config.toml
d_model = 320
n_kv_head = 5
activation = "silu"
qk_norm = false
bias = "qkv"
parallel_block = false
extras = ["capped logits"]
init_std_qkv = 0.0146
optimizer = "soap_variant"
beta2 = 0.99
lr_head = 0.0133
grad_clip = 0.5
train_tokens = 394100000
dataset = "wikipedia_en"
Each number is 128 + 24 x the weight over its row's rms, rounded and kept within 0 to 255. Layers, rows and columns count from 0. Numbers have three digits each. The size before them is the row's rms in percent of the matrix's.

# layer 4 MLP up, 1280x320, rms 0.126, rows 420-506, columns 160-239
093:129192110121106082129144135150137116146162134079131083144085085133120175133166098107123136126084114115139115121162118157092130119098147121141187111177158167126133199105146164174099143116124112114106134164125125118109156149133133182106143160
094:084153126103149127125139133111122110116159081155162127119162124108111160150144092139078112149168082129152139167096136130085152143136123111142155124134123113111123085105119147135119092163086128151126146131140079118118131156160123104143161166
099:137124163134121118088141129150126153132082144143131124129164111130148101112115103098116113125190169080137135094158151155083125129119131129115100094144145126146158108135129116123121114117099130062157139130108128140161138139132083061180109155
103:169080120127109187087092142125145105155160099070152092091117122158168102149120142153100117137128123117089174143153133095133086096121137118126103135146131134101131141075169126124118186120115154121138115146084087125154162127134140126132128154
098:127149112148131134155154145152134128111166102118186171122110115122089153156141119158092132108131153151127140100115135132097116125117112160147162142168156141117125100106127132155153089116132089153128085133095187155089116095152120135102098145
099:127082125132117107125153097137105126124114150076169132106122121157114086112125125125106124131116103138130150143129105114155101123155170131116111158089145102130157086103123142167129164110144110102100139092149134132135136130137167117148119137
097:104083089103089121137162150139158192097077171152118102140088108119105140125146132149109104096133163125120148097130137119150159101139141170131134106106133107137144100124167114154140194134131111088114146150135139119111125107107143134078131142
101:095158108167121139165092138101120099115141134117120080141127130130145111144081130119140071089130125152089142109114112144131148108121125136178149170130149077132161140123099143133118163169105128108136164107168113095140149123150154131115137114
094:103155108187078129137171140124104110057141150121113096120144139127163114091083120138144139130141117156157097113149115139100132132107123116130154113126120203117129133187148101142128114124148093133123116128137168128113121135159121126110128144
089:155142113132154101116093113121132116093138142087166104169079154158176139135158128093105102166140118161132165129148117133139103134105067124133163117144085147108090095117138100142151102165120129076126088142113110133158154106153173149124113144
101:127111115124168143096144157113111114115163102139092108123190142150090125113162121111113133112141129106100095148095141135138148116157094205126096109148113114126156134176125111132145115157111149125153121159106105114092188138144117123134145094
102:143120131085104145134149087133102118131144128102142119091100129132121176110111091107137137113144170108104121142127113147112128142124166131129096148156115151181110137116122131134131098174124136162091098144085118148115112133109097177077100146
111:073134157126164144125141129176107133118116114122134129122134147144082099121141160135096132051101171117151151127143143112162108168161150179152136143200112168103118121148120137096147054163113139131096163150120123129153148141129132114151137119
100:148151122174126101134122114140123130136172093095145147104113133129145131134111097117087157111182118131147143112107082149125135118155163130105114113122139117117105123156091128101148141147128116107139135088120121182154147120175128094139112162
101:097155145177139142146133124140134136120186119159101123111145130159089117133123134154102095134130114127164084157130145135121119107106133061128165148124138130095155093119092156137092100142105120095153087133129111147137127120129134136156124111
091:084124125112098102132069134154124114119123103089134118138155109150130119161132114129166140152143104139121162161143120146133101102108128097135121081153109151154109161140138081175112157173093134146120130107109131171115144129123165129131132139
099:112146107120113131139180117112100130160140124126160063105108048164157149098132130163161125120110158075100150143140098164134141135116083133151125112157117118159124105138084123134145108101135108105136127108131131149131133168135118114168170094
101:162131092146161119126137119065121110173125136124129113127122169124110129110141120108161135169134117128156119181145158131124136096141177107117119102133170073098134167132153130101133119137131087107135112142089148138179139110167127144131080112
102:132069144109170106141125086135153088133116169125136099116113174117149098157117134099139134117080164104144121095142128121119134087117115136102127118107144091167147089104141104134083103167142121145135075116106108125146154145152157096132135164
104:080148112159142099148148138135185128111089149123087161129108139110099099121093102127133109131144100147141131145102139112124124141127115141116140137137123130119115127128136119131118151168141100113153092107119171134148130104127103158108139137
097:143139136151168160126115112103156098096123194116108140120136183140108151114145144105124141158168139078123126131121143149170137119139100120179124169130073153176182133179153128098133129106106079124128124071145108090139147096114123148126106131
099:152143131077141149165125118131121088172166076177123083121157098151144129125067182085135127116106120101125134103157108152101138102144103175092139130137132191152143128106121113061121111138116124129155131168116125138130162098171129103144103153
093:103125113165095162142114171143083125087117103128128091116135119134155106122081107144113111116143134146108108141146161121159112127143130132137134126137097154139094129140135085085161132105116112106143140117105164135138109105112124123119137100
097:138166133134121078125154138154164135125111147139117103167116149126113151126093103115107146142123161128122184094166136154126160134107094109135138068158132168170142122079132138127146095125120090109092154059174141086087126148171123116131152143
101:128113165134093152177130140174108098141125132147115156157123121137172181135097136137100089135153158142131078192089096113083154123130073130119171120138085165132154144118141138153091151130102129065145145104148104099097123095095132147143165130
099:107141142109163127126125124159164142114133152122135133120134125133172114124112127120121140196168177094137124095109131106102116138110139155084122108153174110103173113160147144104123067128106143137145119126105147151125121177110127143139122126
101:107124117128116101153141123147097153160148099131141129140140119153139127094158151134181086151123112138128127112143109133165119120149149106077150164122127131121138136180107108129155175127132167127094181146194150129138130107153140101106155165
100:141177120093173120137125158098123146156097119113150130097139141118109140114099156127114146140141149122121133125143143143130159132067137110125109113111159117102152122133166173152164127141093103160090171118113135117111182156125118110111173137
102:113099085125105111147093165114092122144148131154153119137130118147100088171119138096103140144135147109135108160096073099171114113122095140144128176152125064127122152136135158201107117140099074127132146112131131138137106123132086114140140132
097:113144111126179144119175154125089133121118129107080138118127122117172108154130120144132107147104098161138110103083124118161095124148102110107121152097099200106140088154135143142173120142139145126132142125157141151143105147143120152121084110
099:099123121141156094115132117117116071113086130121147127117099147101130138183166124119120096126140149129100115085147129131130162128077138115086116144182140114160116150101152120120159148132138078125142123114138153147142110156148107130149132163
098:108179132113140129111106118157124144135147144161135139112147112120096140105083100137126160165132114106117125115122133134116124118124114103143144119108117148153090105132092093086166152124108120142127106113099141112132131094156124175155182130
096:095112091125142109132117106133140095113132117153115112106113094124114113105102126106127110149118110113094116100093161104136149120088118093132110114159131128045127153114137125121129178127116122119125134120153144127141111124160148097105178133
100:127126130117133149105089121158119167088152133127158136129103145142134123082103122182091127143144095119085127132108100141116160144141093091166124111109108106118130138149103093118109140134118137153128142137142122092135124126148135171149074145
106:126096134124097123179133122143138102139132161088121101172123139095139144131085126149123152149143147167134077121138152089096109114131117136126104129126141134145127162169146103172160133123101105155099092104101124089143144129149123150127124146
100:121087123073120119151161109162128150147091095130124094174111104134115125122157107106146138115125116171137179138096145146134171146143130141111126117146160131128127145140150129171080161137093150107055109146124136129095159153121113134122152151
101:115130169078122134138152151128112120155129115127160141148163103147161109140108158178176110159193146096107131138119131148122148121138098120084158125112177115148121160123079156147100119084122101109117147078117132103090087116124148148102100140
101:133096171124132170144142131134112115146132131144167141130136132138097184129142110164154135118147148108114144160105148139078102138104114121116095117082126100092144135132110110118147143159089122124108206102157098156154125117163111103124160102
104:134138108117138124127101121118126133138105146127150150111138137132158128138144134144177123148140122132111112141159144124129130119101092125098149148142127103149098093088104102132177121110113111112105107136144165097174124121089114125138107119
097:142149131133153095144118130092120105138147166094151143154144124117095101156146145154160121155162174112117116162162160129153152148127082140087148132077120133115120144074120147124107126099100142127178146091115136141126163127164118114119143125
102:109133105122136118167136132117118164108135113116138156152141130148138132077173144141114177122130114121150161153085129129197126032145120156137131174141107117194118125167140131133123119151074137102130134102103170113122085149131177131121136130
104:110139098119149087124153133120094108120160187117147176119122134141180113138157145109104143130133102132127164166124118159184168127154133133115153141086136133136128134142124153145115170139094147134109172099159186083127156122118105153148121110
097:094154126131119099168153134122108131118121131114082133125105114156118133090126141147100166147131183120125119145117112151141129150102146159147138140150159117135063098138132132106169124123151128168082193077183131153146172103136154148159106117
109:119132165131144146123156118129141152133110098132105130113108118130157091121100093112086149128147130098120121145133139120132105109149121143158117132137104119119148137125142148126083122124142186122059170129113156135112156070099122094095134177
102:077140155126081138109173103126143138137125137136120133149158130146131115144131121119142126127092118151140122116143161133133143109121146111121156123117166150163150150176103165109128108126139152138172163113154112114177135144172099153138140179
098:159130121086163136122098085113131135106136120133112098094128102143169157113117150164177115096131129137105132171098152145113203154135099124121112095094093162133118132132096143137125124113120154106105084148112158124157117117151163120137163142
100:128102149105106137100127060170093169103124116084121085173118111095165116110113142134142107128157110154145074125120155069148110138125156135123133146106126103097114149134170076126104135116154182165143101145130075126145122145091136117105102163
089:139157120089149128094133090147168155110138164107147139138076134145130155113145087113080131176126151114114067139143064153132148137140088133135130131142113119133133154148075136125124135147096114147179125101113108135129123117160152129144168126
105:103131096157103149158145095122157161103066123115124128065119173113132096130148155151112124108129139147106150148121156121133178139136125123097130130140132104135087125141124094153155148109137170137129142100124126124155129139166100134137127122
094:095107150122138122131177116103140138105119163128088122120114120141135134161166173133165138114100123145137144117090083116082152101132133111122123114120127140172141112123127117142165130163128189101107151113165118118161153068112078127123124095
098:101105132156182126132141176119145110133139179086151123112124102177114168120072098128106142165116140133130192155153086110137142123106110123130109111106163141075078104133155144151178143189121127108136130123119083102141138124127094137139148116
099:154162079141121156144135088107077073130109120154113188191171130153121147078156154088162117111124116106126144131166131132129119122134102146103144146149130055120157097183151155103124104106133166103133140147130114130158128149133157128149114118
093:108132089157148092121152077121165124139131112121163123161165132129158102136129159137130121152135127145091120140158121080124127148158143095139176125125102120142086112144144125087139133076088133139133185121143116132109104106087105119150136144
107:109130127144142134142140116136067135118133148158110202122140107130106163118089145105112105163172147108132092122145084143142083135157111122137152122144119143149159106159128143149149081112104132092163113131117126165108110142093133121113126121
101:097127126138127133110157147122124111129119119137128125127154124179090167100125149113135156110170185175104131117120134125141147138108143154135122144112134107132151145186080151154072076115137073127086101114111123121121123099137136173111114151
101:152144106120138180165122134112111134163138105138139139138175123116085171129113122150087115156125155129159116166117113156115151108120097159104165112163126120121139103109144114143162138107141103161144144154152089090124127111158116102142103141
098:095122141136149138162118125128125142163142163133152171152151132111138109116131137179137135145173128116117160119121158137148128069110101152132105104132135083131120114132174140108055150082124129104100126146156142146109124132158119101114117119
103:087113136132188180141114141156102113163185140109140140097135121126097135134148112115136132126075101147154111116122138096108113139133108117130123140150143137133135145104118133136157103131134102086129124132093101123140108091124086129153089130
101:133123145113125122146155143073164139126114110155143094112107156126095097118127148140140163129109109130073123111142133105141117124079154136131120091105141178170112101101158172099098158184111126136167135094121146208124132150131129125139134125
095:122127170132156143121160103155145169123086161089155067131090102149106150127151079094130128106105113141121165099083124130106123118091159184116143111171093101075129133129133126122113156147120162126079099138090107155115150134114104158164107132
100:146109137133092126200131146144119107106139113156120125096128117097113153124114127118121154178109072144124133123169115151125079139117187094133095122106135100078143138131111109121125153100126141182091096134126124144127147138128118091172156096
097:124148079144118136160129130114155179152123092064130101116150094156083116111128078120102111121103122100129132130123167111089160117110137159124089117133168135103122126125123115129092149108149116122121116149113093065129154080148141146098137130
094:114097178121105126122129166122109166087134175106131152153110134105158163083119140193125116139146096152105123081127088142120131136137148099130157128108123113146153135172158138145167159168131143138103092120139117113154169138133133148132096100
099:117152136148106113119141113134132151114144120129135143137114138086064130155127138135107133122129146138125165156112115133130146128127077089157187136174125138099109116130137118150149146162120123125141174143128126145147104186133139114138166142
099:152128094088119127150127127123115163120115136066124104114103135102140120148163151128161151099140148131097135140113175141133130097135148127126103122096133098084153150182143125118127103120118127164103115149131152148141161127153137138132149127
105:151119128171118125149114120071102130121140144111115101133133167111133125137172153098136114165101133179142113111133141144138127096097145132102141155126135140151131133124107121100120102090149116204112157094133164120121129167122093094116153108
102:094142140098119101134104157111111121131122122126108142120103157132101124127136164118126142137090083156121078121137134165163118119131121131134120135119108171157107112148146125161177105111116146115097160153114131133079197182134114159164139107
099:124121151157157092140117092117096152139158147084122134144117146188134094152122122133160106113092093131089125119150085113156120082102131171179132111137082157129107156135087137123128103126169118128144076088119156132111114141149103064167113143
105:120122093132113140136151126102081145151118114125117130168144148138108116140107141105135130142070080141094111148143125138137123114131120131088135082157118123128140092107145115141160115116127137084146115166155086112135127119136134084132195189
101:134070134160104122123140135122130105113146123146127114137100130193127126137138089151154129126109096120133152167113141131136114118103111145085101107080112111139131128135127123132106106173077147120131113096100144170130148130160082098134131111
101:087106146121122065158123151121109125107171121111129127070094112123145178123134141129143114182142089146132156120108117147132122113156129157137112125164136160116136106176164148175126147165099121094094097132150118111128131100117117094089125148
103:069132136162130125150116128110070143113157145099062124115157135117125171116120067131122096084156146120148094111134136159112118126100128123117123127111172106169101134145105144092143103127117126152108130163092111125110109123186170118072142113
108:149121122136151179125141100122077149194125126117114154110135140124131142161166124130050116105117155162130151111071099172160111140163143107124105153142132141173110113133121145095115126134128105117149133136128132127133139073161145163169125140
098:099120127146162122114131089115115118117141096145148129110142142111121117095134123124129109143132123123128165128084126117144127130067167165130158131143184151134079151170132121107125141153069120126175168106101103121134119140086102153126163120
097:155095119128113107085147129114116139138123100091163144097110154172148121117134121104153144131130154107122136109151142095127134134093116172142116093080126111117144127114138132153107108125127119095133141151097112117144153095157141184155125116
103:094133127141119124114148159122126136144137117086156129139115150134102167137117154128065119145129122142162112124137100113118123156115140102115145092136127130138148117147150180178111107136088176157101164105122126125113105137125148149112116143
099:120139154145145157116123167144127115106135139131150126107114132181167101132154131117085126115132122159116128112106118118112102099132127146126112127104143119136145130146127158093089167143102103122147101136114129079121138145117091117129130108
095:149108145134146173159166175094137139152080141142100118147159144136159141120121124090142140130139127128126136168117113126163129111151189107151130155089110112154081116128127095122114143122135112170098089134118099127089145118161134112088160165
095:122131141109122156127157152135141100137171127090115091099160124113147129118125109096142081150129139092078128121151108138058137097113123099121128106142132112101117092167100139141143145121104133165174111147131111107134105130117122138144106156
105:140114127112099169147124152137148141149136085132118100164129106102147122142124150148146141122141131151151118109159137080119146141134108118095154125149116119182144162132158133109162110155114159111130123157123120093161135116151140143143114147
098:111116142141134150112145161132114134131147133090140126119140108147116144144126127087098138096131137116105118114114139121150123102142138078147129096125151086170133155169092114130116099119129071135140157095163115178128174119136128165116100143
102:140104118109151088156120069148176106134105122111115121155071111152081133127107113125163185108119158150136085116131164127116117132148144123144148119126165165095093121110127105123148115119107134150101102138158076097114151148127115139125118132
103:111159089134158142150141111141130068151131124142148145133182148096116169108115145112112096145102129126102135120147159150149131127083113090097121117137099105112148122138144204099101122091138140184123143149110090110160147145182119139082093112
098:108145125100144117154131155082094059147128119137145100152156132134112156135143103122148113136143187123134096139132108144147146108115142116141151150154148100157179092116132109141118134140113132161169144111160110165134142123129139132132142123
098:113123107084104116129098130142129151115134113097144122148119145136129140163129187145139153130136131107132180108120116120108114135133111106123108160125113133155142181149098149119115142093091143120129169118173100164133063134133080105117134110
094:128106146140122119151095145089112149134128157076094105101112104129091148155104144117103157085101157148130147107113145134156141144121110124178150155122089121106123146121152175109130134126128160127144138128159110128174128161146147162101150140
097:161190136088158107152139148163129139116096100157145146118103093155155130089136110115146134107139149127119117140120133095097134085118149145172122088162123163127130100120104116133135139121087065198124132155129151118085136116171139133147113139
# layer 4 MLP down (transposed), 1280x320, rms 0.107, rows 420-505, columns 160-239
096:178133146117124150107127037075117138141174121136145126130150166110146108128085152135145140124112116122088128170120107157128122142137135167140112141133163164106160084102153115115113142130139104115149148145174138160205103140117127114099101106
093:135132180127134146080108136103148113098141137136110141155123136077138144171131137145088130123090164122107116136171147141085133141132119170069146118160137139133127130105101120092104177141169103109110115148078120115167111153120101181151109089
100:167110140084111098146122129118118096135136117104129155146124152116155173108115176132151129131123119147069119078162134148111161134097098138091153125117181111162127141135128190115121174099159140160066124186066137107162079154126126122122162105
107:132100111128147144097118105117136118139147109086101192125158124119124124175152130133138130132089161166087193154147143108115086109158143160088130103145113133151117122093113108133139094117111117142134111116132161134124120138154121145132118162
107:134163138081150096150105156134114115119148100150128121143093110114139083163171127126099133125141105108123143185164131098077120163167136105119125127091176151153109138129139133120136095131164126127138121092122113108083173121121146124114092143
102:170119124132147097134174153154156147118133129156151132115120119177123142134092109126081068145151094166136152134159181094146132128136122148165119133112130137160129103128138129146130163140132119105107119092121145129129158089136137105173110108
088:120112111141086138110096146125082129130137138117121173165125151125138151144130146115130133138144132124128136150133115150151139118111127131128135143139143089146126106111159091144189093121177136157129123134140131113121092109128115133132123122
106:157123095100166169116125138129138114094113119115111151132108101076085116156101156111150117108113151140132149147142130130129150125092114123137124132145106138131091138099082061135114099122133115116085126107123176131077135111109120132116119118
100:148102126159104111166111116137140142148158142142102141106158164135118145094129094118114121081156118126141136125132168185144131159115117130126155134136158112122129143078171121130130113139104125121079133172130133119172097151150126126106133155
094:096125161116101137142139160159140097140133123133157106145092116157106124155131105140116093117122123146165143129132123105122077136109158088146110143109086129102159109124136148153123097123112133147110133142132137111130120161119131111151114159
098:104139127135115160139127107131090163139122112131125125126114129153126142134181159132127130142169162143180130152115118127090075149107113096149132123118183117142122149104148116151151081111115119145135130169133168145109109142110135090113151070
103:126163143094106140127128149127103140149130170158106137127101111087097121096117141127162101148107088069152126158150144099124115060139172078130112103129114102150117091159103080132103096095126106106131127174138113130123114143155161123146100140
109:086111146102139145142181180170165104104113134177140129143147150133088112121111153145131119122141137135164115129185146107113107149131127081162143096169107137143169120135137129130099113161139117146115128101130142091156153148146124092133160172
100:164150168119170093094133134140170130108092151141159102120120160107129105168108124128119099150165150126109095123125126174107183113145127135090134094134104098163111114115134136130104127107119144123119080147098144084128144116111099119095055145
099:156103171097117142116116152159121100125151147149133139127097138139125112121114149159134120093164127085130125079079145165096129184154127200089152133058130124120122106111150146140155137162158102117157115172161122112119114139128093175122092100
095:138100149118123150129142091155159161128153151119126106092151155148136124112135164162155148150096129142094040111127099099134125126139123173151151126169123142120125093114146156115126105164094130141141149112105156162154108124088125109100144130
100:134105158146126107116148134107132139137151054165122175089103162139129094141127131130116098152112130131114116183082143144115149104115114108161100099106106131115210115112144109141121112104175150129138111130093157140142122116109147124109144141
109:151140124104131125141116105163150067118093162134152061105077107120115177106179130136113141153117117134159127119109145155124123094087158078118168165133134136170118087127116137114115099138134091110142133172156142101153130130120134126113147135
090:197126119096127134125115147156143115086130111149160194179166150141151149129108123152160125130152109153133179101136087155128126120121135165103149134131137163162112133073133143169121147152132150158145116123132135132149112103129155079168108118
097:172138141093090146148123121134114150141154103128122147137155110114137168083116186131175147142145130082082118159117127136132111162081147150190159119166144097091128117108112101130140105148116110123149121116166157150131115146111154167134138092
109:096132135133100139088108105179126110127153164117142098157135125133131150146126103103164140099113110168149137133164144107130126103124173124127098120179142104138136124135129110136149166119144125127115116082110141122114148179124117155117170159
099:135104121116112137088129139110111100133130141099105156112126122121131141103149112126139130164146126139122123119129108143115106152118124121065125132150115106133142130118093135173128091152166142136144095117165146154106098151166126144127106086
102:137132113137137094156130132158161149114192117125129151104139120063119146068124124123135176105143117128140081118117116148104120124118084149102083121113162108132090138119149153111106122159102102122105095132134086122124139135122105104098109148
095:154130143125132101114143135085077132124157126115116107086087162090089075079098136120120175132090125188124113143120109128097118078126133126133145158116177129104154108142123152068099141147131138130139140119129150103118102139138117130133154125
101:101135122142117091095140095129113151120099132114126081105137130142133136120145100113123173189141173106135126119120130185137111124154141129130104119164134178116091090105112156126118144130110110139162140119161183148143122083139093157140134123
107:142113101109126112139091119154057105141117174137148155165100068081140130135175161143138164112084109157099085101099159124129093146166124140135136115165122128114125117152121127133153118099126131132145139145123106117124101132124093152092132145
102:117141128156131131153143088118111107102126128099156112132202164200155088089129108130122088134136155106159119141150161144144103141109154107101115111143135150111099101154139116113096139136095136161124107086134110161128134116114095102131138126
099:124164123153137135102114126138140125139121146119155094147099074156121118129121148170100136130136188132132074108122095115119153147106143155156180130121113126102142101149125163116149151129107085109145160122176121062174155166144111142114133154
104:151128127062152148165156119181119164136107140096073148133126153139091156076113134140132109182108097159120084151158138096142102136161146108115154120121143110152141083150129152149105129140118094125165152147131137139125113129106162108140118135
100:114107124101148093124134126158196121119121151106149155160154128110136117150127140099188125106102087149179146159085140124142117134136165133147080144113122132149152108125116123091154149104147123097128108158141105101151099122123108207152154148
091:132111125098110147095142081122101132111161129114157117124166155160088138106115145140136142110048130113121096128144138120141176138100146184131176114102149104151158128164094172153104131093129057107108118107117151136148108102100124085155124131
098:148120156098125156114140093120078104107124128107141089126087145127173126143140135104092146099156150135111134140131134090117164166128116150102140159100121150122115164163118141074084144127124141153125150100122103128142123117143135138122102098
101:133138150121126108103166135177123155143133130147117128119113101131130107133122094174099141108131088111126135145130118155127123118122154061120128084110142122119138105114121112163130133131156150153094144108159108130127141137115109159168107103
097:100145133148108153154140159121168122115102131150142100146157115147108111128109087146134113102164091163170139109156111079143092095155139056178097106133103099114134136114127143146128147132124143144123155098143152120116151148114143135133128175
109:111103159110159118124125098192127102176118137128165113109153123116129175115094098136197169190155142102156135133125083139085114142113133137180121125143152144139190133148164140119176110134106119121160116091131127097134086168156128152172109157
090:154098116141119157110105105081112145140133115116103170198131143106146125146126149108160145156158135117094127143107122158125146140146151146110164136144113105143134086134150115171164125128137127141111126135145132153159101112120113090143095121
102:157142132152115093149126113139119122170170130109122149117135098163127150103136113138100144148103166081148100159133133144132155119152144157110148155126141134125103083146118121140112107115138143157127124095153085136139167154102106153144092097
095:140115111130147122151120126139150110137148128138110103131108080106135137128128106084155147127086117151096166104146144098114129126136159157101136157139129175184129144127078121153133156150160123132158099166133105131117111119127100132124159210
101:118140134112135097078146139142133141113095142126131089162132137126125129099136146154091177122147122126086121118135069095139132157115108120160168140134112131121091140168171141112124090127125102131157104135128102132140115159130137139119172167
102:136153098105126098113169130150128145122081121112140144103095100072138160154115104095104113094102155157167123136118173139158153094173178143120135096125148117129146119134102137102131136144117152112106104146091128120126138151140119118130079175
100:100139166140141141123132114137128136128115122094118106092121158164131134119136135126047142178174146143160145104111167150199164124137197051164117148096117097136115165138147117126145188071109160126098134121107110135113104120080176083159131123
108:176143144097133114149185094125148118161135104119102114114143144135155116103103146125112129129145100136114150139140115114178153143117136131118112128121134130149083192091152116131147108075157130094111148139126099116124170110129133117145125089
099:065107113134125146146094098112183089135095103143126100171147154096097120115107071099088105087129119123149164111131127107124108125109117114117119136116107147150151140158113128119112144105135112123107101152071130104130156148161117106103130105
101:137171112114112149128143116094099133123113146135131149158156123116128146120134115138130138146093114133130158124127167123116125137125124136102171131139112137128125125096113137179070098178147123188107120138149147146173107140123078116096189132
107:113155084143097127167101099143185105121132114130128134150153098118145127143107134125136118115106092094081086102080130174133145108163131170109158152139149106144145120131110165116132119084082091093141137145143103126138080125113111131193131133
095:153140166108158132140115154113069129133148138096127165176120161118132144129143147123148106103136152119119118120118104155147163113138132165092133172152133113137159127139143146173150059127122081160121116124137132107100119093134113080130104055
090:159122143091103164121065124107149142118143141102135160145120165131129144101088141132157137151143150119131130108103149166123164143110119147114173107126138117136125131114139117149133131100123130151095144125145130107111070121142132125164138075
094:060137147138125116145158146164178103136120139150123096136131126152125140104131097145110101117150099139153112106109168084121096119132124067159118135158130095120137150122121159136135135147115144149139134100126120142109151165111134116129143173
103:136140113141140142144126134137176117145163126134162120096145152113177143143155128106124145158110119165162164133166145142114169096090129154127121130180162096119129163118117073131138125107074166120097124132138166122141096074102103142092115136
099:160125053126163141143113077165162090157114119163090120153093116106132137142101140108168120164145175121115146159103151144133130137089141175105145128090105099123184095134140138169125095124116154153123114108093118092134073141094119127149135116
094:183125143121140127160126092167083131139122109166142134153118132109151099118157113104143113094087083156120129084082128132136117130155134151088118107151143160133166146139130100126160119109173117122111131134105168141154094098188136161129101169
100:137149162146139124104128139159142126170119112138120132077141100153134123096153122173153089161090128117165123123139137135182131132151126129119148174098151137145162118137144120117121116180073181126108137111131113131144113071093100142133107090
092:191133104082095120104107096138132128110170140128116102137135107125140124118124108170107133116087139105125095138122162156168124113140157157120135163127133112113105117139151125116127130157154125110109131177114126108150112130127110105136149142
121:149083086116140127128132125156076091129163091133118131134103113083121141098103137110082113105112158139116104095078135131089096175149141126111128174133154170141120151174122120164139056147132135090126131124094097145089131132108134136131129142
108:150122105083118078156113150141117112117101148127143150143147090158116098095149135156086089126082122121121163126142133132136097120156161064145129127124115133154131119137105118160099138142131106149137147145116113164104145144124136089188159139
100:114151143106102112116161147131096127153080135122099152143099116124148148160150193093119157105109083130082139173130071130122113136141150118162106109103158126139124126130146137112131120123115172093139127136116137144110167155120148129125155109
104:138124142109150092125143163128116130161124148105111137144121131113210143160152142127176139121160123090141088115134181088139169162177127123121110145068127161143126148135107106116123117114137141144125114102085117154095174144115138116136168107
111:093119125119189094130132137151109094130100139135111115095153087113105148129147087075126126170146148131154142118128117110129080138147104086149108129122093108127174151134092103130127114142126118116159094130091122163111148103126116149122098158
097:115116108171125147078106101106100130122109138140161145146151161133131105130121136110100139100139156132152129143136148119128114127138164122151134164172126150128135086169132127114136081117156126080122108142132107158123107137132168139151120128
087:177109114130117133129099114108104134164144129132105172178138151116129143112150135134169136145160117134100183130125102166122141163130108168112176138140137110171137096124132117172168095062114127143133133164136140141118077147134134099132138091
099:119151128123090111152127139147159143107092090115129154160127150151135150086082113178140160168123160149093143195106107131084123119106150151128126119140082096127120102104176104101173104138117115141144134116121179157096106150160125117126146075
090:121129103136133147121099117117113122166090153135138147147105120149109106110119134118174118168125124121116111122127107173140109135126103148131177118136117127139149112102151152141159135108131114145115149115142164148132075139112099116144115139
094:122143103092140145165138143149165115151081137139151105101128116134098128144110081117132086108153075132179157102141126073173164085136121075138131120141118122125143146123146128129173128157165116129123130088085140126123147147127128120139134166
093:111150150148104118130112141140174102087129142157123089106141173174116092123132110150159105111112190138124156156168124113122138133130144105195154121124143132116122145124122109149098138117156141121133153117137124148129180119103117140136141173
102:130162122103131155145107128147178114128087154098102146081131145117146132103131135140072120137168149134100139084101121136121152133127105102127140128154111125143151150103127135159071150131109122127137118129119132139116150179118147140115141207
105:131111158124106159148182114178119146137173165125156142073108096132153143074123158148151130137117119135124149140135130123145129123134126146133138122119149144075147140146099135068142139164144135087128139150116121111152159167138093123120111102
105:124151122120143125124146100114080126126107144147124143121126153108125120153127090107090116134155124117142131080072110117100093148098053097101109117139120116147103126111132094121126110142151112157146112135132111135127139129140103094136169136
099:158186137101111139135131147132132133092120135123141143109135141097120113141097135098099129122104110107143124140158183154126132114101054090098143125155139125154138124127086166086151161123098108124096097120116136116081129043138103079109147144
108:101141132093156064106126165133160134140168138160132137113139124122142130139106136139091173118117132138108146088119150126119133103114079143099122136059104120156170110130110136147135115086105183079155104142120118150102206133114146146094162124
098:132085126107106131087116100117125135146122123123093151163126158080120073132145168124129142146138148102125109124140169154144133119129150120104138126120119112090120146120097120139151115117156136163138165126132138112145085106140136140155142151
095:118130136142143107108136138175171133126131119106132124125132106158109125140124149114113140125132127114171134137119147137168131137128123122105115148135141109176155142114097112106129134156108137124113134101118144093105171104125130141136103165
107:084132173131102137104165117140129153139122128090177097124131178148128143128076121116103079152158127127062198101193111130083125159111089126111121134136153151121133107145124114131112126133139160143144125179094106150155097151100115103089148101
108:120130122113133161117132178159126161172141121122055106124147132119189162145124111098119075144125102106102155123125119127131112166107127086069095165130106078142100111120172155134143132126160126122136123102142139164103062126127143145132104124
104:126162174138085118151130111116135158117111113125108102179125146081133105132125135134120175155144113100121121120145133124133112123170129132150094133125146124142151134141125115131116095134132122140160113106124106114149132110114127153121133064
095:195122126111113132145059137179121128114133131142117125140152117101107114118175147138108140148123107153106104137102125153125121173188181128128145144150119115137092143115106116143149129133128133130113129138152126128099095143146099125093111140
103:125124141130106114112078089148120123081121103148106132143153109148128098144104124101125140116062157157140147140165130186098123154138152196129088120095118084080134149102139139140152122117134149072114160141087107102141127084111141149120119114
091:174148114128146123116122084132080172137149095149121179128097116114082153120136174155186155138161116129120118116145111159103121136134130150117131144128123109114118127143129123153149129112141132122109147144124170136127119132128119193146120094
098:126156082104161140116111154141141141160152133110134160142133112095165122185124140141143142124128152108109127119088109073107088138114097133120159088154134101129143161125113148091144128104123091109118123129118155162103124143141152126146089075
097:115134110124162166160155117161154089109087151150111126112128144140139155076132131172112118111123094128126108117120138146118139131128092145103083132141126103113143137155129126100132126124146108128127097084181097124151128125138078104107155161
103:124141132137106140166097144122134120136163107101104136163144132154137157142118158138150152166100137137121120171170087090101129138154100124057136133129097119144140106136115143100167108137115134122143102134171132139107141148107127124127126114
103:166106159142148134136122134129117127134082156138118102121168110162127125093118123165140155157111104121127127144122128110117106094128144129137119115098126098152130143156097102126140050143113128152102138138107118133138177150144141153121096126
105:122126117136134126140158177148132096112121148116174151116112143059122126157110114135133137171163125116072112165098119092087106133131189089140118135133144136125097115134162141115155125102073137088113126108129147106100130177116157124162149136
101:157166106123134163074117109108118152117145127114143114121146128141202146145101157119163113118110137119099148132145122166126130124101105121153181114150114129125109123144119126124106132145097119117108121081139136103132119132138163146154133079
094:171101144116170141098145135127158118117138119163120109113135093144137116084075156141057134115125106134112116130120179124109113136092130169122140137126134166143182161120120118079115130152168099154138118193137132076180107100118124143125117143
096:164161129124097109153129095140077116111147142122125093141158126118143116129156137120143124147136131108131090126128140098200186138141134126177132086072146140109137140147114167124125107129134116097108121153101124175171156116107131115145128098
097:147150148128146154140121144130169108135112133139132120146148160112116148122132126133160134139122142114121124146158173085138130138106174082149132115127093126107147106101144132119127130114112144164159124114119138108113135208160146124124095190